config.yaml
d_model: 96
n_kv_head: 3
activation: "squared_relu"
norm_place: "pre"
norm_eps: 1e-05
init_std_o: 0.0843
init_std_down: 0.0972
lr_head: 0.0123
warmup_steps: 200
decay_shape: "linear"
final_lr_fraction: 0.1
doc_mask: true
z_loss: 1e-05
Each number is 500 + 50 x the weight over its row's rms, rounded and kept within 0 to 999. Layers, rows and columns count from 0. Numbers have three digits each. The size before them is the row's rms in percent of the matrix's.

# down: layer 12 MLP down (transposed), 384x96, rms 0.0972, rows 114-182, columns 0-95
# up: layer 12 MLP up, 384x96, rms 0.0968, rows 115-183, columns 0-95
down114 082:581465483520606501476527553395531523547545523487557507462570563450433536470545489432426576502609486488442598453477548404445448534430489471533503496596515552471474514545482506509528408453472526549528501553456485476562566408515493518442484522429387548491502526497478431554522520581427509560
up115 105:442517456534466491418456609439596426458481392523430515491477401456558517513488475578548510470422485545477540509366453486551523572501513493484473453552499565464483496557448445544478501514520422486565462514522504457555471448470627566449517436454479511456468472553512495469611539414516477449
down115 098:523559434515470414489484508520533444520534508404536427489463489465575514528400509533563466497544453549406553518436446394563446451543519503561548443576497442504556618517407544419525472439481480524440437525552490464497495464557430432535453533540486559473531458504460533444533547415600481527
up116 092:479594444484502504495537450580549551502542442512572565512458542505449492518518556502520560504448449570405449516482491541514488494560474503543457534539555549441503464604447591543600521484513527513366431445556549533571625528611479480442521413599535521467522512552566524505467529497479515486
down116 099:524472524521543361485510487434507487409492461463496519504480504503546478476501510530581470453491560504543409537466558650521472459481475476523518420555562512532517510523460507406489520540570538408398523486513427515479441496552528541480496552609408640546490507543492545528411541503416552506
up117 105:498515476474446468485530567443471427488487460423456519520538559618532524505497625496502509513463477484551506489517556510542515526539508528613525442502534595486500417572522455501500514474595499537548521381555568434538496462519492513415523429533546534527555620431493560585495568386461551469
down117 113:462488431404533571490559488525477471479503522487444474452413521466471491600413535545532438475552516552496554510535400561553534515513593545408487554539457406486488418464524613489451450450530508495491519488521476498505543515420534492461549638534519572456598561506497403489479466512410486512
up118 102:476454507386483524574435408507501500586485479457537518491487496507501414497440446434570489494422513529475424506532559454579480542423490571527490527520453534426564483428585475499398567545455386467445447492465553519563537502494431515567579461566551470431524483523489441524554473426569448463
down118 119:488544506531455478515429483435375638448520451487540539477506545430480549525451491532501482572511551502556595493476494563441408520408528479437514511524458518534428542526535498477611488505475486548523505454569468563486507529485416447459492571434634523465606511524468542442421479556464468460
up119 125:475516574410507492488422450460476394438446492469474431491471514555425384459488465468510562532576523502488574415485500519500581436467420474474468420456530471410460467451473401488491498474497531488405499544555519494513530408460520373494510497510490547424473497472438515566555587409458511524
down119 120:417472492436460519470510372525483437512566513481468522515592457492539543552490483580489476505476470504520539543516517484454464433409379418546407606477535462552585436472495517472504514482535465470511585525517567557449566510534496545414475455571571389475438430510490566574512509554481561512
up120 094:537523541418518534561489473628522538568518568554488492558517549604464429479502596558440537512543575491436505584584438548537491524556490500494548501524508525534473435544573556565418541508527631559447481510538537441521542516517559450508507464540553649497462525469505542524533556530522551477
down120 097:478477430474543426458487426480607387510476598486524527529503514525391379455540528518529559526546446430559486512511526527420422509504565575452536588433476534497477546459445498510483591541461464522527528469391497535516528495473540559437547427423464435569520483492514561477418509526528552458
up121 096:522580508485485527451502508518446506470499471505584440515508478451533590499473507525512523552426517503536512483479561613493564548521557597484440446522495527518468413460469598497612493501606512553531555488476589509407516427463434443421476593424528558525537535464407456423520462505422579488
down121 104:477544455537364490550482485516517484563548469542415494612517478506513512561448443566501489553579535470474597477431442565511485541469512506551543369521514514517511428479547474451468506566477499477402491366472485579433548460627436467516463418442490549481450523496533491508453546510517510459
up122 104:483523365465442506444532545493503432579462561521560478476426497493522490419434446531429548471631497484516550468589552487598449475464441538532564493388497495480424545524447510457424600468486485441501559421532504514523455523493518535533443534526432438556498606537476486515535492567495563509
down122 108:490457499593452635501496451469529440483496565517428429511566589421488486517573595445468491545570555509532471537552518516500468439507493419517514500545469396572527468419516418470502501576522604550388528568540504571555488483524539494493540533513523511499458486594568570413491488448496515528
up123 087:421510511420549558482543459498595511464514477550530494498538499405456491504552473470539523559454498564472554493510439564570417534465547420430589413493471432521432474520487557582493431466473564536498558535539507453554599516521585547442439433580444497435487466545493556518570554509596502571
down123 100:542549509554560429564566526506605518525492509449565584489470499579601470560527522521512508530581500529546486516502544558537572417538525566579446505502531508412503612506539484533493659404428458486548583456454508453476454468587466521526526556503599497523503473509497488511464541497474523428
up124 126:445426379441480511466501470471481440525622393515594575482460371482480464511512430411525473500565466529470499518502468501456492432509429426452486449455508485428471481423405455470562511462479499443476551540546525526476524387430470429530524451500411497468426469535468527479514464452478453476
down124 116:466502509506413536475495465480471578543618470465478505534523488475532561578465443490554514495498429476459520580500423524605457403534476511513484487574582407511556441478497478419419515384563525482355560510522467585528393486492468519442486489516545442581541477530553469478472535476486511453
up125 127:427524564524425484423508445513447467515510512452606405483489514553444456503522486443453506438430418523445498504409486485497367479475465558404442479530519517495507395495491524445473484492517474431474471455540490604557520423516476447464544391505495540466438458412457412536513495439422453466
down125 107:489511372530466529401463563448548527451461464512540476546571464447443588457478562542456464481441475549458452461509558483493413553399525444478530482565576478587460446538563531474431491421538459510429546499508480568543496562469496501522463423536518510482461595567484532534519481415590414450
up126 077:575488563474534536578486504467515562517561482559490537460530500504530492475593459443494543491560403473457532529511561523493545434434458565509547493464521581495479515504548586656518449442615504567452520482537452462558424474466546442481647450517567402442471507468462505525484530542502482566
down126 093:485458483555452497493481474534582471514529484471493431567560566512582502505534505431597420504504540549515528531558424471468484519623531514622533459555481465587586491543540433509548451413555536637468534427503549439453512527593487498537496556542531597494540543490536555551552516458536465486
up127 112:567572470570565491546534545438521536475449496470512564449425510497521552497444507599538466482477460549454514546451485480595533573498509489517468434517464548428529406562573474584586548576499426554535497512568512384468604434567532560513551504572469482489554559470488486453529522427533533591
down127 117:377466549551457516511505487472505473608557522498459542406467429483593495504527437542523533486499504485541494513460372523521521526454466514499470510453526502399480414407535562479421599540542443519509554497473429529485478480484501495417505529559533425495366460529481450484411531540380464520
up128 087:519435528512479504458556499539535468534487529593499468466519519480534506421573507484422577555547418540423521508574495516563469416510523595444391502473461507559545373484532452550507545457614470520419515438574511462536486505597465475506526493486523481489479558594508417515564573470464580570
down128 098:581436541500435517486517426517545497587579453401533498471473564475480496479541487535554525637605445530599645582510466564419429478502489519474523489486434529543439518498534511488511517464512477587517517556533486588556496494507495400509503499458548475433447471486502512549405555544462482558
up129 103:548505536444482545460458501434556507515485529461513462526480412554485435496456441627544519446536546528626486485418503505498538485493543460543575520602459528498522423478521440571472549529460551418578573581576479541478391540521461462500440429472534453476504503544503600596582489512547516461
down129 101:593478461479464480447554566460501467410442526501493588513478553481578493546470518477503515456411429526543419452474596486526464437585560487434551432487459514505389521468417509492503466485523485437487533501564434493348561444560513501432494550493534557496494484455398595471563508448499464531
up130 096:537623479484413531445471465438489542537473464554507383414530441591515547460612472433460455515461573508531540501539578534546467484493494531459507565453560473457578474552499623418445521508513500516489507437437428520419559453534497479593514515506459528466473599504526466468494453525530584471
down130 091:497461562570569541533535529518479531440471460544517569545468548570457474469440426458481548521437434492512530561440430481467542590517593365384470437494484612552451467531479479580544488497504548512515530529555506490476592569502503456469530452462513540404486532471503526603544430551541476566
up131 106:492468481514492548542576564488428551518529498658547501456544572535515495515546585506543474490586531561515505592496520502498642592503424580530490490560558579541438527550432561427479571475503484518522508505560496471500501448529570452496550487500548520516547509430493496595597435543581477499
down131 096:421469444459543493489566463458460482514490506421490440551413497542457469475507495555531508508512565430449484527466534435437509478419385535564458598467483547488471579579471588534505519495491481491486515549463462511476555527443491480472502528468512451542534535519566561412523603336458585612
up132 098:567487518418498605515510454529623495484489574472461544388514557568421495445460547509539460540468499532479513503545513482536462518573538497554595491528477522533552514599541469542493559576508525438592483491469544548584489507657468470537518474482534582537465443478561444559530502457526562587
down132 098:603468488452490502551511446504473558509561542494530509431547533447516523526460493569448467642463463483576507447547544539444379415519488389530481535469512426473471563542547506552508532554414486442497520514472533423417465583516472485453568566518451555538414499520543609497571534535499548465
up133 095:461528544457508543571516525550490490526442432612447500498513394526550553493537496525482497470439554539421508419576451590528373526502461486574530514545531466548449501502549494506650513492560569532458444465502518559435435474491497524525445508538498440495575474577404564488477497372527497493
down133 103:462560485564574411484442479516584482574498462476492433488474472532430445432479484443536544603575540495504536518542536403431486370436460512467453555470501432433570616433376537467534482464491457557508488530556485495547479480514454513515511496465563572420500409440504544483500528523475488554
up134 102:429490473587513530536540520563546513476425508588583405451516525435508585478514579500548619491449578490495434464426562552642480527514572494517507477543449518563513458435460492555462512502479487541548494430528488393523543575542509482428485485485559477442548476591571505512540478469516418533
down134 101:418509423594532472530540427463473467502502573494538455440517630495495578446509536484487540510445576470433520502543524555522566505438491627552514558441538409567530535529543593518518539492558519483566527498480440487428473453422497545531492431466511463475432436536519369451471547523493578502
up135 153:468477348445472460568397457378468487444447529438479392465481469557506454465481499472521451449430488475493470481442462493419446483470485455514513455444492445488477482490482489476507491488494452399504474484449425516429404438442444464487443425464462484497427452529434406531476483439445409438
down135 086:446448569450565471445545542540527455566495449578577481519526493469427478521496373478430519421520475522497500475543483524467567481411524512496585490515525524485435592534470494435542356517388513491415603466564547494515487500545526482501440528464536604492568490403482458427494532510521544487
up136 084:490518497495521504488526585489540467600476429503526448520534525493548448572539412503528543525469567536508499535493417518506500558465425479466453454591512431519462452544450470488465633501524521539501531476546574338490592591478592498469482401516584404447539523482548496464560513463567471480
down136 102:528481470468487449554483456545417527482488454506508403475507416499554494402483628525453495481497591522534484431458501556542520508490422523465475431457471472603432504488432461510526535633516491451426464545440568483462439514444463604534487521437406421455507526479444509521519399428526546524
up137 101:463462561449471556510476440481534520514410589566448462451516520560551512492461513479534551559441494477538600410438635576567538498500480531569505457526515559449407479580480614551501476460547524539485455532522498448577507484463538457432614512479561542511529524456478510521559587501466431562
down137 113:500497581569507484523551423561557523360382490527444428462517469510609532528509472531460505502588486474528463441500487587452476435533508566569534536555510502458538477532550557513458479408490538429409471541541463425492450527445488540482584530488513538513524510394481446523482566442471384485
up138 077:516455571530540501440569558526486551541483530544406439575531452557455466544571470496436454453468499583496460413552518510464523549547511467462553522520443578474583504505582545476594535447445380531512571522509554536490611495529521506561530484466488508534428480539548632457448509462552579550
down138 087:483521527526561479465512499496544458444465538461507535533476432579434523579578524487514494493531477528487461426453486523528530483504505558591542462491561518532528471520514517447516594397463502434430535551309472503571463453440540561540535593469478461595435555516600466522426489553426482561
up139 107:460523449558519501438477510507462479491556489567501422445450467582514417515482365467474420463500445497502506457431520525522553475531528476562455481530489585457484400485504432476492489459486498453467511506526472431421568454510463450499482367562390458437424522469476433416595568469441470418
down139 106:520539524488539549486450393400496508469530443524480497539552613535478479476583516471498565457544383533562484546526503440514483497468490539487504474481434537518443475524447406451546427396447597513601589491473480415455473596515509470553492484519494511540457399532476489485485523516394546404
up140 100:524425482492446483526575519522519449489496457474491581528515403585515459548569548551560477565486567516521606564532574539511551592494454462466513524549510465510621522530520521490572466604518503439568527563508574607472520516484565563579605478599577503507552546555472532486512515467546527512
down140 105:367516552496533524571471434509566463463423497546484455544432559443543533537496445453549457376553455533543521427556435538542463517521564588563508470503494506483493518486491498520520469455546484511475498453400550373519521485523516531528484511425497423633419545412490497514481577421529549508
up141 112:504558631465506637525507521511456499510486514451457505513445449580512570503540492590460522566547533479526556466538476554496487551520552490507543411468482546494431547519591551561613479563516539567490480429476517483538515469448511507440595626484585449508560513416493561582495560497519522556
down141 101:502480441519590493523444475482534444526389510501511531575390496507535470530484421472492456571530479512514429430566504534534510467647609525504579485490540528533587479471458523528528467632528533577489455423474537566436586465455482502505523505562490545556528469495516599496540555472549551428
up142 099:505562535550471477502481583492565508508538417533480478468521519547502544490506598494443496543521523559562468475595536577550609567574470560524516522570519617544561556500494542490497465524540562593549596478486511513571497509516532558496494674525526477531507615553534511445443553502496556465
down142 088:572594530501573542460488462434423531499468524499428505456443470489522494452538492501481508504510499519511510514484481466579547486475406414485550502436508543481438465460407463488481529480426533540539447538567423536552567445621474367451486519546495500421478562599391453446489467469449486616
up143 086:549505491452438531515517326510461465513555568460535475563464439511459473456468455480517506489446531596380517537463600454536502463537471586417407527474442550520500470463549604471542565416524485529448479447481413494533478434521489488511555419501530452449491528515529428555564569481516443484
down143 106:440491581436551445575542601482493513562509489555497588477486567493483416577511440451485530461565495503561559489459502563519557397455522533580484508413540582420495559423544552399490496559478523500533526523475543470504526464593485372510525451450543443501492539482509486404481522420547547500
up144 107:467497445470543510439510410410482485513617427524493435472547505454450504503523431469585503412499489505456571478514508493389440449548486471517545470449518568434484403462482473515426548422512491468476487542549479505501446396439394449468551397469429483537518564506437482500566552419524549442
down144 110:545529551479559485394523573423452529429632475506493578462514465540476482487429459471541464409511466394528407345558573596457451498480519529546536459461522528428510529556492514531437428467523513502526562538526532460567472500398526541506552554524464443586493501465478483538457511505495492508
up145 078:404532463465497408483498517492437491499454490411496471526499415494431461478510477517415465381555532511499511405546481468484394468589537405455594451528464465455520456496443473491606520552472478600593468398542503557464465553515470535583439437519506544520529458519485487505580503475548521559
down145 100:511405484519405510426548480548533474569537419562508467484551537551536496486467521542541503349467489442492418442541509506444517571568484479504507521493557588489460441530475380520474534504433550475507542577480550508479551418447562520458478501540482403488417503529520407594413531478551440515
up146 099:426562448492466526518503450476458492588584487484519449494501401494439534469540449497532524538508525553534580465432536511569548551464560425588551530574488561491511513498550492401569544481436570539486559568464549454450547432449511387468518517553479442488502533512445472450628525466575401546
down146 116:536516415479559492579498577524578451540587454562470497592495469522514514496529439497544594501433450414509501456561491548444493483528610485405521517487567537464524482467476489486471649392503571441536499527424470464474493513547545455490556492488471500551394458468550495643484500520516505487
up147 102:500521434539435438598535400437510469499553505497486523446503504507473529508488506519444474522492495484395464438427507588553506458398437516507458561458483427460515509478525405459469544452468398430557538413520494428503471508499507588476487510475505577432440388405431519473433524382501479485
down147 096:541522492507506489447548546481585554390448514488605454432532487428494489557524449429443574538605434401518479500481453481557495493547466523543426521532395579525520544400500457544444510514524435476537524531532482520421499482523522451534541468562500376545429453496498498443426403515527504427
up148 077:547525488439428475482506447500481557553520464519505482347449447468588493560480489513551531622480457467441479486447483459492430449488481507469577455506483535462415405461432490513544500576456468546502448493497487485520604404356566507467483453446471612480511515415501496506480497560571500461
down148 095:474494428559553503496459508479529644476544467534503574618534525479447488568458508481538437493551525532579516456549504528422543469496380522531463481477509603475515423623491546559567467514479417577540521487459472431525582506515468474545509518511560487507632542447543483428523488541458441480
up149 093:465485453500481521467492512464528507479389485473491550539616475458511564435507429574524554448525516491450515477496542546426528641562494533518524528416462551532465567487561481507512479437469423461546525476553417467434538503451517530429454461566542384561517547527598484594594435472452544537
down149 093:508517569504533479459459622492429512578419420468549424548578497515565510427448491470489511481509587578484586511510487558509523433464495419535410422563551462489486481517574520490545459350508504482541530527396424604492409494488463562513519472476505531577541512555498469514521484556490526496
up150 110:565553513529532564519649488448579549468464553528538508486511481444467514478534557491493510455476539518433569517512440561417529522428520546504388486531504439459495441504568569513528583524515458542628519529515474490443504563566464555514370425548554567486578484455484461571538473500437496571
down150 109:402529550539507565518480416452537512517479527560496476567520475514459394528476494588465416425470436439521537477428619487506464569537490477446430475462551490556427496397457430552512530566476412529558451537395509529477471534482591531516471478463578516555540514413447449501465525451576513483
up151 089:485537496416530567464510586491541444469583457596477464499530447478473479462589588486519493494508543527468519468520519515502568523533438399520445516479468529458424580591604583461463547558589470449415460525506472463525466490494501494441553435444515473488482408458533588552521415457489380460
down151 096:520460553595430392472433470580475581490428560453569443519471475545441423587435483470502446447455586363494522545545468494494477506566436439448425580491520507568467481459531508534526536495461505436523487455457472442445548546572504448476548478547532553477501486450449480536529544431490429422
up152 101:480462534464480539444493509535512509462597478467618460432455597471445398503502527482506516463442394525480439511402570533489527456525489522544428567454446494481565475531539538429592620595550492500463494415471494450488464522559518554560587485505506514542555515462556521608448477509489562450
down152 105:484457523560476537463498479475477475447469479516454480507410485394458502549463500447428563471460501478541496504535470556430491539547445489482510542510479507529474520502502426444524513509523558480486401509605511478481540605506509508542526367553355667520576477492484443508513420483639500487
up153 093:572532424518463511433558459460488479534642451472572439460542528468497490525523516600564483507508460465528464516538572487431534508495528575529522505620426494505522493493487533615445507467525539506433409388459497483581412413502502463437562471473521575510548490576463535470497564485575498426
down153 098:544549546561543512584508488486456497501459571607465507538564487504466452487555438426470486558490516583520584480441480401545490597448413547537496501493509500489578494512531402414535548547463564520531537486558550493464574555526534504530482523520577472492583488478440603547520428523481373584
up154 104:440418410491503553490443413526487481549487478490559410484530476496484455456410549440499532462554526413504488488478543511524442487493550458495492528543471526496552383478474505482520483472448458442380543497580494487514415545435508451414520521494404526432512484460365517475579596484565535393
down154 095:464535586490454528580556581492447545521537428498459555467517439566416566545492449473462638486509417587499492433472484414534564518474497488431510509509515555484473576491451504501500468370504545503590466512469453533555520547397513538516511397541512492555405454499571422512528441486492465486
up155 105:486497476504442533556518586512552516481544514521487448442488560455493521444571641504496524522466528464388466522613508563456435499457527418487432560496532498492515512389587518482454555459389534501486431481534516534542504541561537528569442420582508482517440545562583530574462513496463448588
down155 108:573478527497493467519498536458466431472470494479484437514506539577461484502541474452544466553544498488503489609532402437492384497410546492605489417497482474552573417524550473513444547483558537556504521418484495439456460453573496461570497529597436551487581401538532593493447475386502475547
up156 094:515548374481503577548563555497394480525451580441498471487478559553443477492459514453449496569524489432462497477469422513427438414512494447446443474493460435409377423481411493483535477515456479562533455477450444498550492426489443512583487443497486578524438509455489392552518479493510548437
down156 091:521530489554503542529480480480490531472606488529518514434467487425417501512458551525474390508579429436498525434457559475553478488436544487418535457524504444462448531463500576482484369511504463432482528541463488436445480511490480517550672605431523475540508519400422473569451488584492502511
up157 078:469588509502505497451515528596525547522494476513531592591489443470544520573523537550453459454569496491525568544586521502451521615517505541539555592580636529516564533471498572478516442586575490573415504613458496527525519492466551503476518546546506415525485582513559529425471538516490560504
down157 085:468423592569503467454488502494485427491469503525489400348509570542448507548547535450380473528403519532496559573495496413522495407517501480561491476493495413496542511495484493517412451542451517468498588488515557405485436523588445496501450594486533539518536462487488579509595545488474554525
up158 097:427601507508434459500562528541558464503553579520535515527490495455483542490566509479587458524605515575572508588526511485592468494562583605495403506481541565567444550511607573477529517547587501525549488471518438446500502397459422473518590428466518466480483553486497495561525532503562481521
down158 100:493468500493487614519481496551466569519464420581520454529531498458590522495451497548457524394422556492544428414533559555474533542389466410441533466455441534418515421478419425563484480486442445463536471550551543599495508472493545499510410545486538565519460454437510444517481402527466493495
up159 097:427604482547542525563576550490585478531555535538578492529461533486530457478504567584522544562609410517413590524487513536474502423549501478537442518543512566540499553470574559634525485577529480545437517519499441519494470545572522470412527481483517612488493610444481474516505481488545497476
down159 097:536494500536506477540566549558449532493461474493488464552497641442467454538530501557550490483542546433519473465539434523465424537483609562432447585542435516522433447568476547506504495442501496564507567486509438443520478492399464522544458552478522579460579594455632465456516401584482496484
up160 079:490486566589556509493518497493512505493534507384549524511545498538549479496536587436473536482525470436453506542569501486489509474407464520601594556529585429540433553496482462460545455545533588477420503454535598574556486516534570537453483460432540489594470568533403394451440545544517514449
down160 085:377526513561614529514486401496496599398541505550529515459488484515528453563518486488526447507458575475502495477555337476561505572501428472449514533332446489510448478429495494519528473495477527529514509459606547521454577508526534503515510535464472534482529503485548551503574444489526408462
up161 087:492504513427515526451406459505513500409546467460564471400480355446452493467509573584365496530483553536487575475591531529524429445474466605503546466488531479516418469539613558511497492466554414473421526486496518448456491522434466479548538435470466398499518543495529522487502476529502463544
down161 090:525447451544543477494482482487455511562410489650459393536487475516522456523468488397516527387436449507399494448561474519552550466574486543487509505506531528469466496480501479538488570449497572625520507588547458512494562483471514494607571570542447484500480505487534469435407435511424426516
up162 112:484494536480534464470444543418500477476462458552507466489477487557546518457389575606483484486425608548423483496580524486529601538476462422534395415501539513416506417566572464513460479510465478508471499444526519471441580411560586560552522445528453488511490475450534430550569573477455480508
down162 110:495388406442585577467543475446515579493496498498506523464502492421495515492433511464494515460509488456429539600454420536428419506437469478531559513457537548478445498529499526467574453483448472474525503482506425457460571414557429426382438456450484490578579427556599465495458542520517444517
up163 088:421505536456586523578484498502532520543550591460565507542493453577512452498546540507572517433550491519534586572585515554519519489569510559530566566533579531611534511548488523580560601485575518526548581458478504490541494495594537420563542526506422518622521588549492527495494477543480502529
down163 095:641478472539588516419581539536452482454461400485539446572528514460456573581469546467520558530482467435537400465436540515529473545520436556527504482559408473423483570500483505479481535568579534488558463528549482432496520460451460585470432560532503591556528498490479494545457499452514532604
up164 118:507526425548434501461535515481477562431482386529529397392532491552418540467493482467520539523507557499453424566453502509567552482455506605498537485439496541528556546490539489470595540472493496458500470500564441407397554446513573540525511508520529579448548525508467509535512498467336576458
down164 118:572520502488416515524553504495531425507496551435553452513420611594475471428498526473561391491515535383468483589502588497539516487434496489507542540512564587530502540497494474528483435509467509444535452414511576436531541402526512495579517514518433477426485447434484604521416418510485543527
up165 123:542609483536449461572503495463543507553483417466458593505555599458515493491491500483530421529510474533560564580449530585549524418536489571529498567472482541507460518481468587539592540568415468497545527570521422566521539631461455612482547486496513530519506492519503542549624536481474495518
down165 123:519469445531582402387405502472510523440480552541467524519456477484500456378606561488430535494513571451520537549547365467525557564505541436514560455507459533439485508515439529477542455538565567509482467582477440593554487526514523470446522588549504563541572451539545516500483471453447470480
up166 095:482485491431449415527565464549545539486523492514597495479434333510467464511422572456563580457539512417400526432459451477524456458499547455497437556525417550507477484458514549500500485519489440463476525562483451397417511466496475481519539430546478516465521475459432495448647539477441494533
down166 092:483570473474508559476452484464512452497498519454479491459508565492525481536518416510451520484446644506440491401501520544437528447524567485549455489502557476456468517530484550481488654520522489512481435538398526589511476424515560571537433512479507557437422549641512563586527519594448468523
up167 088:507475624542495543510497538551429523479524385589523568530525361550493517437386493429541509582473433524425493511549503505489572569492541508504507515518481580487457489556466540425424530484463493431565465434475461443421486513383512415498468519508552456583533532509486507524551489482443477555
down167 095:436421476457452575451523540539487507542426436523417453508497532540552543504493574481509529444516564428577557535505466561497516502419531530457507465502478495566496480528417451475581365526456545389524441479440495526499526444504432514421399546457535440510594540392456521481523584511506513570
up168 093:547487537599468517575506476476494522536525514418482556550522445450469513440529412511498453542537355485475498516508542457584512407521555524507446500498520508507438516487371446582501525511530420462432474497491445548424472507482358393521530524471538566538431441478422492518521517447441571549
down168 097:433459437452491531466595464559521545515390439514473476447467490503526533491448556506556516528479535396459488528422512579477507522543510590450507557440423542497421515499496471580556590509468517541511413486471484469425458530523553503526393510490469607481466411417532622540478463424475480444
up169 114:452456486431478500520459455435520466492516529491544502502556497479440505511392486464432499554497558536456522466455456523524561428446483538451523361457456512351451407521522539405467456474439456503550601524520557481395543443536443477506427541508483476391422498458522466538551522450425532480
down169 113:460487405462502461483462570498452485460515585476491583560543590513442493457454536505504465545408489486488581460525486430518454472518454493514536433522548536464542499575494511466599565433453486573565611612487468545500544472554570476565406534523434420415514431461504460462513478436442525576
up170 116:379485403488415479416493491454486457552501385478499472458431574438510559470484482433451395566518618484414424517452483486533420512443541385565484432470532429471510443465514538488442505526423452422522460517542491453543525482510545500492491444461524534438475479539563460445527471458518469482
down170 112:566505503518492509552507586508491562454452491548551523450416390492506548404489516515506481578524529489518615426510487478535444560472481452534527445534414443530527525487575549529515433479512425552397499462556481460478569492548447463476545501495448461508514543438610389486394467393546435506
up171 109:540544519522472554451435525529492546525434583525581518460541513575472480456556450462540473459493539534478478446474572511608563542517553451593448567558527468530467550539505552560472542547482452448564559558549454507485508419517538495600501462617552583480593569514380472551484508470505515589
down171 098:567567543540509572564582533498518396495531516514516548439444543400484544522441462487421559543590511504559564437588378521477544444524543554553500486480502403469591445497504594571464488530541544498441538554456549507513523411489502495444560543493546432470431524547528498471484537542519589526
up172 114:567536494538452561409509535399434462487492558536527494522537497509556540504461533591557500427570435532494487558510481575543476528478444399492461471515512497498528542454564519505503512481476416524546586550622523514532519499439495493568478468619478507619590566498509507614544394511505432485
down172 109:492486575534511407415501573423469525472525500510448453485538509458534505496446456552571478415580527409542612536438543487539502614464511468527541505514557521488467557502524526486438433586453617540456566439592552552471506510509510513464540502505397591565543444535443455520460426512511537537
up173 096:475515397542526501483536395467496481462531461469540501434501497341477500397509446494426492508478425448439482532457505415446492472495509492508436452546417568437487443476524483405540491467480448479463470493497546483512397506407517498503501410528466396467452427453490377581522453513445529515
down173 087:420515525561494513439481652502488515463496465502553530498440478472451492481482509519540460501487494490545429530420488360536556455440516512527543520486524488463476475514468526503409495431515449561441505469528523367491479552541539492592479515558492665461547623444491445484531411440489539470
up174 089:561441452453454443542533521451511536407440470533420530549467411498436549395525476399458490480496528440537522550436547481531423478481464497452454466369481470492482468473457383530594434519530413474469525510500522448483477605469440474450507460470469516493524560572460427397502510425483504480
down174 095:438530516574571519526539445526450447513503503420545469486572554518554542599495436569465487419412496567472473446472564545472553555485534455478474543541594512494499549509538532452481586433496585516634484530448512476482501483530471528474504595485584395500520509408462473533576517586432466437
up175 105:586454385566514471518523518423561450539583447463527486446481477551388486452500530519474534450492566489526378552517485581494570512457541433506445439539461559452467423555502542587468437488443493449509554474537503459507623449522553536507453476580437465435418511431509534433535508500544469497
down175 106:480490588366448470490482584533481457524511401530504487498433524517553446483470463511453443479510486514426579575527513497487496482412594465524489446543490438434531530533534560530528446415569587498505552453470500541524528483419529504444544441456515462441560505524581503367495612550463540585
up176 107:467462479591475561489590484577544383531533519538470560471428502543526502537497534547504502576620554509516468489495490542616485547504557446567563554361412506574557516500526508584466467534453441462539468458530479465549563471523518522564519524563424534574514512501561479476468447414480435473
down176 115:445482395458505521561481481425447465478500484484384484557599449404484494448528549579564513514500572457455509545486533503462436462402554545448469621574437526602499399490518550499566466521384511535529456508568528521530488501523463532531477483501565461451545556540473580470536437552506532507
up177 110:454437424455414385532500491533432584468472508463464442488466493479396507397564440390559480497519452530550459567514513487547482408469482468494429464461432470522501453550425448556502511510487551451563555395521455463584521483474590427574536442553482508484544469464434458491478519496431542511
down177 103:475473570541478521557463539535454559497511398625498462502527534468483487501505512503508517511498451472494436421452451475534466547460468493367556444489485518552516426485466452601523535541476636392441396432485535388566486455520557518507598523483488573546517531529539437539577514483505452514
up178 095:492412547409434406570440417420500528447503573504516522554441540567510459544601526473596511481469505532500534535611504539540489569416575466469568457435520499564521502519474521459459505486514508436544505437510583502536566463528419495560564481539535487441462631550457447473525510471553458488
down178 112:475532406501617539389537588567533472481535449476450471467613470389450503486478513553444444522500448447479443487507498483507493443588383531506441499586492526489521519542597519550550509618529491548476507586623470478541424491501520511475470487500486546483533423483574508543495463545462510507
up179 112:475435511529590467462453507525454509515593630487548520531459427476510487552448612455487468472517512481532545561405539515515466500431480583528559415397582547547491470471531453625535565592467494496479486464552472470551451499461572513408539500550490586488534530488539554560509433486502554549
down179 103:449541548453538480459484468408465442573576468493592585542502594528481493561514423416539525460416483590525511508469583452453520489476502527582523442565526419429545531514565459572472539561461566518449530484493518483519541437407545521561470543472546430509460486431566494541590475601531482510
up180 112:442584552516446455536505534437463498503499421471532475535480493508611425552568452574535467471582481568490451477530572523530528535504438564546511459556566485465453461507444427465515532519474481528526418517687510506488500467400497537523554409506427558576560527535527554561484550492464455565
down180 112:466529529580483538495474599550514506567520514454464518612502489486561572466485478384425487522413501517499462451568588527478504453488460483493490468489547533473397454477451407582535481554510503470521462544448501427433552530502501384473565472449426484511533509402405530576491602493583491479
up181 101:524411396426455485495530501546407443523456501417523470423440401618556431476506478476420523533568515511449570468479488532500563584513539436486560429503461520466476458560494539431576506523467515547545431455478548441468450499433452465519475533440509552602506431509484424428528478444498445535
down181 108:558612456546443436485381589497539480483511527379503507472489445444448539490508493571499543471471600425501503503526488427490438524569570517475457529553510447536487493513547545567493386386462425545446487430517543529494478383459506494486483515459585478493573519572460572452492472493500558493
up182 097:431540515568516526552476519427417500526369497460483529476589577541504534460465519511455527506519500501482457606468479451456411479448480580517579490498519508505468426448481502442570490478575373527580446531552437536476481477425462476546460507438516462445555386524493451493585455491472406430
down182 093:447496468485448495443569587434583472589559506464491600576447462581459504561530422528512541403519492392474429608512514554548486481455563520528486587457562578515497540571519458497441517427540532446408535524517410479464535497497536556473430525537498522549527495475444525508554515438461471568
up183 103:536477452457493578571359492525460460477517442524575526550488505518470511488524455570496507514519459500465492579504529553472546431486469385493459502467479459499517490409423434496553484514398535526450565486496542532554600450406520465503460365529462535553433441568564484368469513447514513471